From a checkpoint of a small transformer trained on Wikipedia.
Size: 14 layers, width 96, 2 heads of 64 (1 for keys and values), MLP 576 GELU, vocabulary 935, 2.17M parameters.
Architecture: LayerNorm before each block, rotary positions, no biases in attention or MLP, tied embeddings, attention and MLP in parallel.
Training: a variant of SOAP for these matrices, 2236 steps.
Each number is 128 + 24 x the weight over its row's rms, rounded and kept within 0 to 255. Layers, rows and columns count from 0. Numbers have three digits each. The size before them is the row's rms in percent of the matrix's.

# layer 11 MLP down (transposed), 576x96, rms 0.224, rows 430-502, columns 0-95
089:152132123140111165140154133117123093163101151104106092111140141152134103134128154086121109101158123137091074130118165100150100133177149115116097157131154134103106163139123086146123106073174133107147159127088137102111123079102161157153094130137107123117141112111166122144130131118125150103
101:123140151126170123097126101115073088128132139131140110127133127142139097149145130083143169103113113098135096115133120124150207143120172096195153120142117122114110121136110106103120141145124133166155092110141175154140141129147137108156122086111138098120128174131168121136129105153136120093
100:165140130111132103135176109140142123100142164139099110093177100134099102159126158151154129087152171115159127153068084110104158131105114108181129127108112114112125141114096135121107136168119163164139118119151113155115142125138090118146127140127146119142078099141095143164152105129103120131
088:122119157108139102142150128131146154179093128107127136151136117143169117177100137134098122176128128158158119137157101127091104119174150096180119103095127167122158093093131137131134114115130068111106132139109131143121123096125152111140115179143090138102148095141149148138150141170162132110
109:058127125107108128116093114113103112121149153133116124157155083153135095103077168141144111131120145148112074099102174102129120134126152088117126118122111116179147110111106141177121120126165140136129100144146077111140143138117143142147144086135111117186154158163127103132122121119126121130
092:101135118167137118118080135115136111168117094102076104100105150126137120110115143113150180105106129095116134125114163134139120177087122172144174112133169116127139156152111134087151141131135119138160124148134107086132075131116098134088097170113137147133131150138126103143147088112103120097
111:099143096143130131139149081106141083131127158145133119137157126167076143126113169149140147148106186101097146122128108168120148158126164122118113141057133094082153086108157155132107107137144076140109126137134112131121151116128112104136107132124101143105112183100125134138121143125147118115
096:153152097101186141105117108137138132118115114156162132151121121124128123088132061124116121117138105135088124134141129110127144125105118121127094121109113159139187163134131112102142113135088111110104153118136167130099141122100138139104122111098134175163127172122130129136180094125120210139
089:164108154121093140125181111161145111157110116129110088131114141145139140139153111108124164113110124124143112188122117180138110090120116097129121097137095123177100118181118147086108137139105087146131152146146106122095134104118175109087131142129091127131137095098162107117155118106153122113
101:128131114122137136133120083105139138093147100107120131107183122147112172167105137136080094181119104115141171097127081120146134127105136129136159128142150149128117111154145160128133158110101125138157175126173121104106179091128127085105130117147142122123131109136143142097126119063106095132
109:116134157091138076123084089088144153135160122166111100119147134123125166115176147112133110132086107113171126114130126141105138150129162112139121134143170106138107141102095123134095094084111143161124089136157129131105091122121119128146121137170098145144081095109135123092152134094106157154
100:170088116120123127110147122135114142145122054134143131171151132149121108119116132127139096136109129117055147122139107096084126160121143150107169101129110107142106140132120184108152142134138189122136101148113123174134151102126153115089120109109125131138185090120130132130134127126146152172
098:159213101134144105140132158126121164145142086177151175109134126108131106138137111111126120151129151139131146124119154172088112100057079120104113119133126124146149136142143144122132106092080133123149123145091155135157103095110139133143113151152134122133112144137123149093174125123135110112
092:126087144116129153095143145142134129118118111116153137159087180136150093171141110137121131128131092113112154121137105149182113123144160116118135146086126100119192107146123135102179146142081088138143143113113152145104095101117158097117096181123155163121119128161118141094133134121111155130
107:128103107151144136171154119162111130127142108125156114139091107118114158114144105154118114158123110104147139107121111150131147189127171202119150116140135133121112141108104157165119194155114141117138128125141155077112115125117132128117146109142164152107149115077134111170114090082106150133
099:140058125097127161122139103128142123100104162141124126139125140117145167107130118132125139104091145114125154135098126158184103144171137114080116107123123125131206120159120155087143123122118139119141108099129101153114173124187130118138128127146106134108115142096121139102135154102165082127
085:110146149102111113118171148173108116134162157131122100146095104104129122125111161120105117118137079205142113167089150129106168108143124174142131117114105119109162078119122124139135151183151125149122121125175136109091106123120114153156120157116106120113171109129107108130132141116116132087
095:149183110120162151103124112120126140172134158114125108102125099095105148141111144160120153168104107122115128127150102146115139111114062150164108157140118096131132133187120115155101110118090126106159088124144155137150126146164128090131111109111139167060137113129112112131132142146110158154
089:055170125110137120123123153128148131092138134111185135097096150132100078127063138114155142153107106175127134117121098161079130135128081138094122156134108144148122134119107139085164131128109119131115105132149144074124127119129119134091125124149151126127124100136150128118104163118091152136
111:165141109164123115130131131148139142129128152124163165119105124111123118070092169121145099084141173194141143119143158129143101118113089110146137149161106145097098154125148077131163160095112134104120094111091143128126109128150085110123130135147123126109130128191118133121123098121168130125
103:130154095056134127163131156133133124124138166153074129115125137112131121134125127160138148139116083113154153134153156089109133117118094128127136059143167119102134090132153142113122121111198135159115159099132112117116091130135129113113086137125137140149106092164104142124152092141093140145
103:139118146157118135119143093158155113143107132133143137126112144148119111078112099124107060175155154124114125122097164105111126096095146069126133098178114105154107144144170127133132135135128123105113114124141120108149175149093128094107180130127099133126170173096106140138167144132137142126
107:142021131103121144110132114132142196159142127115154119138102156124120150149112094190144130128133135153144122131112101168089127116165125115150148130158108137098117142121125115151127124076120108129140167107122136138168124112087113155114114133135143129086160118140128124166150123126124155128
116:137115085087137136159139122114136123162121137130121099098121146130140130165091119118110148147154170130145115148099149120209116132165151143143129111141140085093129123140103140148136107123098133144109138127114189112129121153101100157129161152140088113121170066086102126118138133160115096121
098:130110111134145090072111168131149104118104118166134121121151107123113140112103140105156134166115167086114102125171134146134133084180118150144093131103140122189180117156115123124151116116130158102122127099144130148139081116117131124091128116132131088151129150120199141160127149125128126117
101:143131127143130144140140106157119150178119114134153171180123148117108104154133099116153152145139144171123113115162169133128200142111147078108147083131132117106127069126130138151146125133096130136136143086149088095115140184081109173142116137141136104121132152121113132131108134127103131125
109:133090108151131128128093075116109145156139167149151122129122119085139130109157096133124149129153127118105110101078088150128125130153150139091118176129156102153123105095157117118111126156128138175109131068126160138146133150165152145127126138135100143111162153105124114128066091149140088111
102:136106137133119101141141132140156156135148129099149150125143079132149144110166122090095077134103115074119095179120155151120135130120144143125103086099104115119120186160103136149085144112120152145072142144112134096103141130127137109118161130156098140134151164109087096135092125138118108158
109:116107168119200114088133154111129091128062122155160140122125121136110118127133162134099108184080102127115107142122167134124119138153126117135132142146131159132128117119157124132146140133117122103136113192162120099110071141121120140114139128056135145141117125172122138158148138119099120127
102:152120144128106129133153089102142162124168125125117141131131160125126157154088127170134185102117144101086144127117162093151113106134135125104119113137142142114112100080132136100117156086109131125122135113090125161156155116113134134146108150172194121142106176107116100122140151115134061143
116:168146128120110129086163121150115134155157105139128085141138115118109135141120150136105099080130079146088105112127116121132140109165124131151126111110143164138126100164128158137148110095157179150110109147126141167116101122137144123103147118142076105103115118144109127063138125126082154066
101:139143141118127140112142121108133118115103118088098106109150151150127137107163175132117130106155124155142074083142166167182074145144108112111140148148114116164111141121119203107118136146150156126101139122139129115115111135109102118072201116135153114111138114139144163139141148125132132118
114:114126109114106127161133066158111095113107127149140127122131118177080141128169098128212111150135117116099126160118113130094101140108138125087155138156088155126139151179106070111101114149120136139136129150107143128115144137125127141154171155111120122113131141111090146146113160131117103118
099:155171117137067129147126087116141136125116132169138134130125135133148160113129160126142153166147087129145123146149126096122160130092135099177142118157130135121157114116113128111136082109114125155167140127144147115102140116101090102120119144136104188129149124174111152112182119189162105111
090:145138090123117143132177109138126096162111126117143136097175099115085116140146156141119147151154085139150107136117124151149136128098111145148133115101061067138106167125169096142125135131103106101140177167128098162150123121120135101134132167125128126089148093119133113091122110156130104108
100:079141159143099122130106124119117094112131156137130107131131117108121143147151108133176138091135163164112169094118135132130141107113095128132143110165138122148127188119108137097185142175124152139113107110156109131144135141120106147137118072185104128200117140144121111123089139158118141127
101:162078153115079148114091124123104161117134160160136105121103110100091106137119138135171170118158178112165124139113133116132120099157139140139134148130108106149142113108170133140113129113122095129117131106132149179107121113105112140107148154122164111115169152122144062151160168117153145159
085:110125110110122131174147097160132107146116099106130142114135154131097113155135099156115108142063125132150152110123103108153139129138137182180125095119169129098133149139150111126082124118147110176154099089159128142161093152116141132113104114148121163125117106177102146089145093119110153141
088:090158139085174155089111122161118165158163133190132146109141109122133137117169153146090118125143126147130119091130139138167092122125139192117107134128138094154135111150152106135070148127105134115115138105141140093135136149109091137105124111108132116108111087145153127091126167117107106106
097:165098129118181117094118142132160105217162137097126151111117182132105130115164128127117147137132119102118097125130180147139123139102113126112125113140139106104131128098116106146148130132129118140117116121139117079133141142133109155179168140145105150162129104107079106155189127129126141144
097:146124156085139160143155111172132119105143131116119121143124123154128148135136134101102117163140084166160139144135085106151130146156150133122077124128128117153138126130123115056121125143150103139122078123132145122114136119125140110136151133148111133184114111125060118135110133080106120206
110:108144129103153124124125165161148157119121182127145102116125200137098108119105138124136134154110142070147082149111110121112101117125165117172131141117163138131147142143131161185135120149139117101128139100156140152149132111123080076107121131115082113125092123115118119138135109077123129097
101:095070125140108111102088126149162180143185159128105100118109141118100150178160119161131118146162132111119115136158116125128060158135101123163154090147147079154129111106138126146167119131119162093158129125142122147097119098147129137104101119126113144125146135123147151146145149133128101139
097:156135175136106171098088130141106107123126149078177131097126140122070142108099139104093109123142160137171093143087104110110158135113153153128131095131150124127136145120122128120122176090129149149163125126164135153130138147143148163095152128080133105147127123124135147119126115128064116106
105:126084105108141155127112125148171078107131131129154113143123069125158140133130127171118156138119108157141097134180083098089126105103097170170121082127105125189151108130143105110151134142148148126135106146133167141138111111181114143148129120152138135151121094112127128120156129124107153103
097:139121084143166148122138133121130094106128162112118140136118065124157133102172152120144132098121161128163136093136140128106079101156115131084095131140106108120132114151159146156138172121083146117171141116131126091164133129138133129107158089147132156137101157129131072103108148084117100142
108:107180130125094125122190133082105117136147083164139174104137125102131103115147130140122131112121092126130140118102130153125177128098082137129147099137119127114145138090135115164102152148132142163146090097160145116122107142088178146100099092109107125146142130110144159120124083154158110129
104:129096117106108124119123105109127079142082104203139152143159129133125095131138098119160147120079140153160114150102154137124142099140122130115116113133153084117114110079135143142126124137152078080095126111145117120136152129092136142182161116130137134139168160141086124148108100105114111100
097:122162118084190077121140163124114105121110126129121119115138128126084128148114148129159141129148086125119162127106153155125145131122066117160122159160101131173088104140088131134113110120152144157138144145084101150154118138058123142116138146147117094131141084154153132116147156128119113112
096:101123095135138099147125169114147115157133092131145105140107139086074113145164084140126144126151141156129149112144128165129127166095162121114063108080123153150124126135121113109145104117103132133109150097129172093137141130172092135152102142145126120101159142127122140084079152165129135144
098:110122097156138139146096118125121143115087148124165105143123138111183130140128129107101136129108105126190120129093109139131087168145123094135096162130141099171166114167128115131163123104126178119136104071162135115105125135164148122081145132119132137126153121115128123134104104152147065101
102:098146150132125133123111158128097128081171185174106124125096136109122102099138121139150142100158109154130145126113135126099171155115124125113144115094106098160174103129121116140142149157180138114132108124146162134133134093135123137098158119145130123177128146125114101103092149113078181171
097:119174161128101125165131158097086155123152139138125124112069133136102119130095164145095104142087163136122148156119105155136125144108142148097110104106138121115135153072136141173152125114126127133112122128113112159138041088112110136141140157107122138149133134106171160138112108159122117133
117:148069146115119124089101123137090076152150115143126138118106147113097134136125123115153074119134127140112175098153097127112117127112113173118155168132146138154139114156137119094120118091127058124138136097184145097121155110113138109122096140162167165145133130135144151114126118130145153164
101:148097076136155139119134110148142123094105142120123141122119118137121130082099130141147166141166184127114117109131152128103118184140154079121137176112107113106111101142125110098156156122056108112158137145113136144165121121156098135123130122104110155149126100138126119142085166178113119111
099:171101112132081107175154129094087128174116140131132140108172153116169094127144124136136112070177118114138124094113133122118134130161128129124122119115147131092108147164115131131200152140108136149060104139129124106139123125132132146138113139163087131119149139115086115099144102142145140126
088:132183144121177130133077150130131114153142129139149162154122143132093084117121127180139134117172158120150134134123107171178101087119122107117139119175146106106135117157133134117116119156131118091159128151163138110083155103117151117127149127118140140135054127135130109154122156129172124142
089:114131113107109106117148131111127135159122123093071128150188122118088137129140108143087125098123117119152129143110130175147163126152071132105134137148133133100116087160074126156109124131154137115128149148110126156119130129133095106118100165122122160118133114089124136183155117197106160139
109:101136144125127111138123165092122099128122084091099133089115152135149142138118160106172144114174147126114126104126145180138158111091141128151104089113107169140125105165164156172104120146128111135129109126169165127165149146100158110119130117125160121150123119058128148133139126134146097092
100:120102118165133141090160084157130087120193101154120152152099126064119138122121142108111150108118130141157103110129086065113129153103119142089143123140097085092160153065136116118141141122123134160102123129119128131141128120147129121141178110131140154145131115104120150109109148140101119135
105:089131118142123147138135103085138132133165153122132136153110132137172136121124114146120201149108174126103115119123117129096118156118125159109146107134121132132180141113102168133101176158121116136091101150135119166114135179098168154094119118122200134140122129082115111104132133145120158119
099:128108156106138098128096125128178132151098111147120118138139146134110179122079148142135166158093132136127100159155108124165147179128133129116137113134114159130131120148104111100117131125118098106129122124104123137160094187149116129182131110138159099114117099087097109145187138182112126099
109:144138128156139082114133102137078144135107126131074188127103066107130103146096137143113166134112159149113151103097138134109121143170113109148129142118151125106140106097165118129128119098157134101103127150139145107178105134108114090156147104128087095094111124147126116130142118143117171090
109:136138121165139133173135114123162110111113135116132112127122123185107105129142153136111111124119111149109187096096115156114164145152156114190099144065113140142170135132108115146163155149062121140107178123107119114151108101125123168097095138139124114126140142104128106130161135151136125143
092:170122119097121128128133135114103165175109088091139145088180128147121131153170174113132102133110140130136157098119123154174146110089115140136109147140162122160112104060156154151127147103116144152104113165122123124121156071133135143144148128131112119122087166109110155122121146148104123134
099:140104131137183149138138154161135152099109097142121153107106141137105125138107124121137123156123124095121138123154130119120124143132163108137136096101186116137115151156101117127116141127170145097183133152125129115127167156101146163096169106056114104171097146121116121103102075114114141168
090:114104134086125172107147117142167161098128114122137154113125148106141095168103149132110069102120128101095132152094121139171142119127141137169174124096099140087108097128110135069118136108136130103117113122093104131170122133106104131090103095153114149156155116155155142108167140131113110136
102:136145089160097121134161138144122167153135149101132133134153121172109134145108116132146126058156138150160122131170090111154140128102124093141139108151114111137129086148153150128144139130137143113103131098103181119121133087077070121134120119095141138140163162149121166087103156103129126145
106:110180156119179125096120121126126150127148127129125165127131120107076164175125108166164139111132131130138118145142124165158121106134097114148093114129129106074141078121135153129143106087095103107113134132167083104133168151118118119143069129104150124134149092132130134142166151115156131109
111:137106105159127140080105148132140120159115156147103118124083090157128123127133121131121090147124083147160159124094179128086137090105121123136142151123128117143126124123164140138113146130121122147143137155139138127129124154106111130063145142085181102120139107083112045126125142170123134141
114:148117104128149103121158122129151127155089135126096099124114150114142146127122127145149124131103112168136150152109168103122122107100133162120149134137123112071143119085119099133127130111145195109137126119153123118134129139147141096126139146077135132096089210124114167144144117141141080190
097:129134105106125121173150167134123102159100140107149134119113129140152116103156093098104123119110142120114085160109130139142122163098132172097135136068090180143121162094135128151138154140106105155126120106168135097126138158153144125113171154122104110093135147118110139124104161103162140189
102:126097152110137136128114110116129151125099153180140148130139124160103095149133114120143125144149119128117192132113129101158145150141131069119143081127154117176118144119126126082160122119131129141180088100155111139162136086159129089133154117105094103123119121080157085105134094146115108142
# layer 11 MLP up, 576x96, rms 0.223, rows 431-502, columns 0-95
106:101107088128088116183127074158122094122111124066108162121112112101149139123120127132125127133068174153147137149107151139140107117139111123105131109124146110107154139097147167131102127158149104141128095139120100136147118103111116134124121179078149095136134110123111163077141159117146143108
091:128103091188125111110152117149162175136131146096106153142133151084113128115152117132090084149156155139090149112164138160153110163112123133143099106123138170113141168145163121105122105121126154100139076109134167104129124102088172126133145153099138089160123150100104118138133139134131127134
106:154124135127120147047146139102119095130158107105149106130136131141147108097150167086169114125129124121095169124117139177132114147098109108100111090117137141112157103164140118137128099126124157115110155097135081095141164126081112142141104129164091124114133134134131160117116155081095115141
100:178137119155082129150137184148155144149134104116093132127105108115153167116092142109113132112159094164111123171148149138085127133102120156156110115100113145124098174117137062089158107130118151135136126130099107131150131151109131137156131109133133099091127132115114142121162119079134082115
094:114097108093135116104096129140122119133146135131130071201147133112102154156114133172145113127136167140167155170140111145154118143147105089097127155141105139170135115145086089141137136190092115106121137125130129144136160111159145146141147156104087133142149137115096136100115132116149090125
109:137151149143099093119086111118148134131122139137133150158135143106125095139188122061096166144153128113121084126125140098162156152126142096121125117103124092149141091122146131132106085130113133168123128110110132100117108099082106149147119158103168130145135141138106138129111081197117104134
108:118115166126082146136124150114173125150106133102090143139174122130116148153110122125136130132156123105124161085137143144141128104082109096147129126147124141147106125108142150129127141132153098229126096071166136130142119169156097131133174132150109137130107120100155154112108136108131102136
092:138104158085101130118111138148115108135126098171154124111143147098129162150123126149116070120127108122122147105143129123104118117135109127122165118099164132144131097118137142112111156147126104097111124140078143142179172148141129135144106106092163074107123035151145117130124115131084124119
104:107111128138134146102145154122152096149125158119128128157102143094111107116136128130116155134097113172154082137135172126105113138158130178128123128143093132139125129101138118130096139145117140144122126118117152070096100157148123130137199127124175141141164129113144073102125121105103123048
102:150145180097125134133165144111098101097169108093141142183146138132114123152135124134105160149110109162173147136142134093139107142134121127143105150125097103128145115140155135127157103116100161116133161139140136063065150089140113112103101113150113103126152140162113139129116179116165121118
095:126102103133108145134151167113118133144147147129070154159134096122090124128119132125155092149135160105142112125128150068139165140130143151154179162100142152135120116132111143115128118145158098113117155137134075080113148156155131095131136128131115130113140103139097044151124107148138166143
095:106167112135096128134131138088091165076155108107126124145145113136124111170060106141099108142119131100143125150127114116132123162140136111119122131112135163122145124113126101125040128134117109098110130098124108125098096121158098110122126108153101095104118108075146174109108126098158146125
096:132117122128102108145115127090107128076140132125127100120193095117140138095084135150117099137131143128117119123165088084115118087125157138148127161139162163143098158110114128160121112128106095115121141145144180099155195120146112131116130074127098091102159114120122132149099147156127121134
100:154165127132167107110108127142132150129083104112131159121135125137152118121148125134090116105083114115069139155091129107107120141156138127129124116105107085122145104127164185146139107200145167162155138134117144112104102140094095157144130172127152120080156117135104167119122127110122113129
095:155134139166105158133094124117113141169108119093127135118120164128142116122098119111118110149147149173131124171112122106132143106101097200178107175147156094127124142137148096125135100165140112111083103163151109110146125096154151129134144136114120209132116134124128142159146139132138147121
095:100153145138107123130100124159158103152129141126075087097131165172169137134078147100132130144133158110185112124102105132151123102138099093127098123143122130111138162131130121165161124126138095133114148131135065142090124082136149140149115148178097129106133134125111151149119143104151106089
097:104183109136103107121130107142168155190141109116113138124126097131135112144154091072130127134174131113087117093147126129110093159116158127090125094149119100178130122147149126137129124123173143105119108136071134114111139136128120177144126120143142098101156115110136144110177140105160112113
097:141152166133118115141153157134156116097080120105101151133143136126110078108128097126151133068178153124116117142124138120137089143107141121146116145079092122167090121101146111084132123125162116137134141140094114129149122145131120101085090128124104168130105148121203156105113123127111117154
104:147149160139141132177142118149146118134119105149093148145110110160138164155104104140133114160118163155109128116105137126182152079127115085113117151111159127125160073163152160129141138147115123156088146108158100148141165105165165113125095154112120125092121133146113101101094098151104107138
113:107093150169148149122116116120107143165144093193130096149099171144143110121157113118130110136104132108121116142131146134130132101122156112114128168149108164107128115115098093125137128130135166110166137068136137140130133085096103150182144104131147167121106079102152183121133137113157127126
099:110085137148166129113122182145104139149169162132120116153129143142145134112130153147144119112141066111129135140145156168124132105106166099090102149135166118169111102086171138139109106183074132115105130169140129153172148121092112093155101108103132124112127137129121126126127122103116139143
096:141112086077089129126185109100171152156120121134118128124137107141130153113109179179149115128164120150126121123157130170145151117127094074126105115117156135145119141137149134092152133151141117129167121110183184125127143125139145112123084146139098084152138149113145137136119104124118111167
109:095093160158087159135172100140148133120150135115138133142141149138131112125122076132139173128110120132106137118135150131157117120105136153152105153105099153163131151114153146117191139151119051106117132135120134082082131108139167085134147123131168129157127120157120160123116140113102173137
103:103127104122158141084082117107070145092161114150141126207154148091105093123084124152126161150130118112107114150133116111154144118150114162108121153130144125113139118099115102166117102125108124105122126129182134104129143156132125183107105102118151136124125132158131111092097098118145112142
104:146164155157133073086121154074135132125073132137146116114118168134120134134166137137091105152160093133133121135175155134127126122137112121111078167102114150142094165130076138137137112144164093118126096140108127126138112136138077099116094166101081137109134121117137142130149132146138121147
103:119107134145091173132162144149161140157132119158118138133092112151111109122123128129143102135117167125173090148150106137141124109129112109176146098144130122093134111124166143124114077133146112139156110128163115087101122135092123153119119186173146132087103119163098110155106142121124060138
104:125128151153136098170125106063177137113102141140142129077117121153162125132160132160101151142119098117151170158145119115100100102114101133138138118088117101123152139112166132110160106172125086090153172167137108127094152109117149114170133123115128101091122111120142129106153106128132103142
097:107123140093086199162097104107187163099140140110112131109125134126138108115127080109136122127113093185132164160104132108131129108124155121089087124144123103107145144157152146125120181128134103106138129118153151130109182143128152127150152122124133117110162128117149099081124109129131111102
102:102118108148131123085114091100125152091109177122137103109098138128143111156150143109108114139116101136135124162138082108132103095134144147151137137108130141152134128123104091156135149174113108105165147158162070139123116159127063090083111120141141125082103128151136151131147132170112143105
107:108177143132092106126103105147132117142150128134066145116161149101103130130118148091106110141186129114154092143123138147172084141100113112122157108068137104128115149114121143149120132132137136157090130107126142147131162124198105134139154128180094108113090129133121149134138125119119166145
096:158165135111118174117158093130122094179146127101121103111107130122136130099059115119139091134120109104131150130108154130156128101111150109137120121134123100137143110109146122103083142133105107118141136147115164134141146126155087134173155103095091136108110177106119102114141156133143050115
100:096187133117145166147134131092122116103159127112133125099131144145107095114092124138140089151166139173110110127114141144140157122152135113121126129118127091170148103125099080137100113120169138123168132145133133117114111093177132124062179112161108101161093120129087140137104135125155123133
106:139151183189090118113125119121122155160144117133125172169134128085147120113134112122129090108152123151120186148122108113105113123138133110109102096111119118106192111146126137124129116144121140088155123117066121153155140121138128150161089115142147136127118119176106153127104105125124161177
093:141156106124119167102140141140112132128080110148104112148149123115100102124148103176096166125137172150125139128135157166103131085139131153124095100123085147146144090169115134097125091118169137117145153177132171092117139121142111121133132129108184109154103132139127149145145151099086158108
099:139135130147136079159112138131134104157117133085146153170065103121144076123124143173134090142143143143126120121187160101154121101153113118093143127170146149138126127142102116126124122140158087161103124137118153164109062131133144106131109124103136109131126149094131113094160166152122113125
095:106143136121145147135090135150147126171138149110103116153166152124167130115133113124130156138102085126130154116124153111123117147125106089084131165142116158114177155102111129109120155142151106123138178116104111135097115135136156113161185150117131100115116163112131183155098100093102185141
099:077133129121150191049093130157142169117144140121143117146091158108125118113166137167113096128137149150100166119145110128160158107115109085139127158150127104127112123127128119098149159163156145150118156149086114129101128169106140107160127127141121116117114147108088128113121125095132124160
104:145098124136144110106130173081147145090103137109089120113102105170123130095145149120136171158159154153102096130158126137127124098114133117123114155124147107085102078138110063144122110123154120097101101136130091138131175147118146107131112131095131106111099122124133126145170095142097085150
103:086116116123155124131127146120071156112132173170103110130132125124139093112144094111172097114121079113139115147084097179141167144148178129124076119091150121155176113126115156090146155152147124137109094145148136130147154129114136147100119115137110118128170127121121144119122113175133128144
096:131097169141146117161154133111146094172126109109138139141171144133156118116120115104159176176111127104076117187120131153147111154136123119099138143161130119119129113112103096177107136108116112103141089122118116119139131136123088144109084135161171148083104149134126124139129123135168122073
104:075129150151147072132140160141168118140147146121120136140117177109127151116119093088128125158105134112155131149118117123169126123113115113132145098065085180098096153123113130135155142148137093114070114137135107109146135121143131090129101192145103100104117097135130146124102112143122126141
096:123139139167144133138116135142118116127152088145107097135110133127132089134178159099105087078130098173119145127082107140119161143133141121095155100114088100093142146092109141122118112143157121133137172087140132089091151128126119110161129138095189104142104121127110124106111141081132105104
100:152138127176102136079118128157079082153146139131152137180145128168110101147127086131117110096163134143120088121117130116136159062090115148095112136121108129125134125152127153069154123139152119125140121105130131161137149118148106122134142077159150129131142096100142118104158141134111093101
102:150135144135102114092103132144162160142108167119094133159110101154118137168152136134131138123096122110117071124156125100166137100178125111114113133041139141156175123157122148111145121121088162115119152133113168118103138126137117138177114144134110116158126091111146101131083142135127125128
105:067110146126116135151148129158147123139150117098130120116123172120129117112124077102080080138089120134121171131137099166138137142145124127085073139116102131158111126127150137135123098142139135115114097129142172143191105160120136100148110138113152122103168125145132160112175151094154149147
097:129143124127110147143123106102156125151106133140115121138154164166137083168091150134135096154137156132094148110112130114076095102154125117141186124085096119108148123138157131087107128113163076096129143159149122142154155099099137160107120128145141162133093149139175125132122161112141101089
101:131120124101181152120149168145100115094175097103140094122121109092172123132090157133093100127134115140126141104179137106143135171174134136124134130119134141117133154136132121092098099125111132117160072131133107155119147121165130128140096097158135142097100142105187134104105121164118133098
096:154154119135134128127079106124122121162115107122128164113146121112119140126109073084116141153121141084186127102107174122133172078117131142107119116133134116059113098133097138116111080163147117153149132157144104137118119075113124129139097148111106115147142126153151133164106104168116117123
102:112140148123123125114139145115144151085168112114117158101130113194162136102119161126125099093128134176166112092149150111139134150095054088135130109113112135118134130151107097097147144136117136146093118115105165117122138099139124117135148079128167090122100113156165122139115161142098104140
096:073132148131172116109158075118093110157127130117110133117136095148123107146131117134139090142116176127148087130111128137103134130137114130132117082102111121112226130165082117124122128105142166156112139093168107125109124152149153128142103144135140102127145117115143101159104121111134169118
095:123178118099124158136092154158156139149140109133136108132136138156146108132130159105144111095118179131100122142129132085154166164153124120113135099132126136129132126093089117088122145120112132133143172204150141118116112119112154136131099088110129095128166175147124087117087160131122086144
097:137163158117146114143130129131108140119116162109088140114123074084091135120120140067105149118104165119131121146163128119145121065065147101137166158127108137139132123109137134100105098138156095163127112134134136130149126164166148119136129118115128137123159094148093150172092156099126113098
103:104111084138135101127137133163128103125145147131124119104104149153127113179135113112128139139101149140105149132115099106167156113119144107126154162078135116125149117108119096111117096145123086168178156128163162111130164146147133137142135121144120150089135187141055152143125167134110093099
098:131149176127083145135114125089122151134151126135166109138132127144136145134140119122113092116111062149132100095105174120122157099114084111119093137147124138164135119110178152164097147122151153125131150126173144140114139135114125157115088177136151119093119154124130132109167088089170134152
095:113155135119138107084127142143136155116114128158092175159145148115134112131115085094084151166110133158128108134134143125153166120126132176150169083177145115110139125131130117110074121110140114164132188163103132162082157119096140167136151131154131104107124131111106112134109148122132106143
092:114090103115098109128131100120122151118141139148130124088121115096151137122138176128119079112118156146118115120123152184128156158140071199112102135121087189174103118115123141119129131115113103107116110103109158101106135152115112137137104120147108118118124139117153107102169151119136163082
098:145120133119152171151147140164155125110155107132176166137092113117154134110119146118149139117128110107166114171144129131116090102114132130136067119120134145135154109120131107156116159123150131122086118118125175111142099111138129168139093114104083071145150123156130108092086144103115068108
098:132086131123142090107164117155127098127150127137158127133166124116134107149134150146120130121106114153107172174116147142120150121161129131134128131145106082075149123121145092133150129174140153091149124102115121098120143132198157128140156116112142142114187131108052116116115116091108128109
104:118135132057141138121107160103144149094112146122133139091120147141098157150124150151125121108174111141131159135148136143157126110138087117143078124139134139163079069167116156104102122147127141131141128116094091126120133100154108101128106164092098122103100150108122115147139110148152084086
107:142092130157120136120136135111100143146119129124114114151120098129118131085133135105113110139124127147142100122154126096134110129134172107109159125120118114162109102136105117109122107114107135086153138122136114082126131080087139179146120132120112171116046120182120119162128155070162182111
100:124096134102101144141168102103125130136144123134172165077114134162155152134109145077164111122120153156115096123130132128129118160149163165144096096084129101150086182145130113104108123147098137122125130108165161139126116147123153106111121127114135174117126147102158171111135107127095080146
096:130117143115121125153141143157133119101090137135129113139097188157113106100156111129126084125158113097112120147129135125135123116090158157106082105120135163177150158094071152139110134125132142127137107147114109123113139113119161164111115126123138089182131141083165116152120120074161172134
101:200101127151138124171156127132089163123130150143127117127103103137129098119098126112111152127098128105151121112176171086105106122130180121099118157115140118139150136133125114117116103183120136139138123097139106093087161141154138108129083113146126168110093082105103122133088108105136148131
101:109128157064115141128084135097131158138102135160125110173093099119128106106133128150112152155119183124144102126129139108108117111156131170138116157115109112133144163139153071092132102170137133129140128101119113111158131141102175134142135090106131122135119112101156135067089137120160143098
093:107107117174139139164101173146114133132129138115141090101117161120120101089118107153082143112126131142089137098154117111123134126112111126166100129093106165113124127094113142086187151130110076120112133116146088094113065104122129121067106122113130123117130104151091129120155116132127148141
100:118168126127129140135147092114149119157130137129103111152128133132107152092106100120139185149139113168126169075138097133143119141107112130064135114123123086125102122118168115131097128167132114127130120109131118077083141117154099117144086155166140114109092102134146104180113113090136149160
104:130132133125142152127119140113132129133138101050126132105157127111152113173151159123148127188125169052142150158154072140111117156156167137110071121117118146118111103154137160125138134158087140118124137118138096131110079135144091127122104150124140126133093130131156141134129136120122096125
101:114152150127151123123087151090126128112094151114076067148111128104098174102111095166146093111122097137167133126140133159157149174122149129147103104128134150148135115126119107080149145127107128121113146159118140086116131124119093137099096169129147108129137149139122181166094126123120097102
098:100143123130129120126139115105095111143149130166111119134100145128150175106090132116109161096126181132104136171099097135148173113132120112131068152119129149072121155123114114146138131164170116159115134114149087120091135141165129149124151146144139126170123103137125164142079121161130089097
107:144111113132094117100085115131094134128147145114108126138158132072088097113146114143131127142142134155093133102151118141141160123119147120134139043129138123089126181105163133103128122122116103176095170126093094144091098130117122070117092137116173125137108139130132112118126155137114119109
098:130142161102150141110096130116107152119158168114104139156125069131107104141105164122139112142142121104125113117128122160152098087137157115113128136135117145196131081115109087093159131098128157095093105136109161136131131087190125093129102114089125101108136111114125137122113142083113149140
105:123132113128131133133130118115104105134119146129161102186093159115133116088083146153110130124179191171087094139161091120129124125106122089099102177092130180096133124122142126117111120153145133115129123143133140109155104086105080134133125135118136112095130162108123107104091113108127102124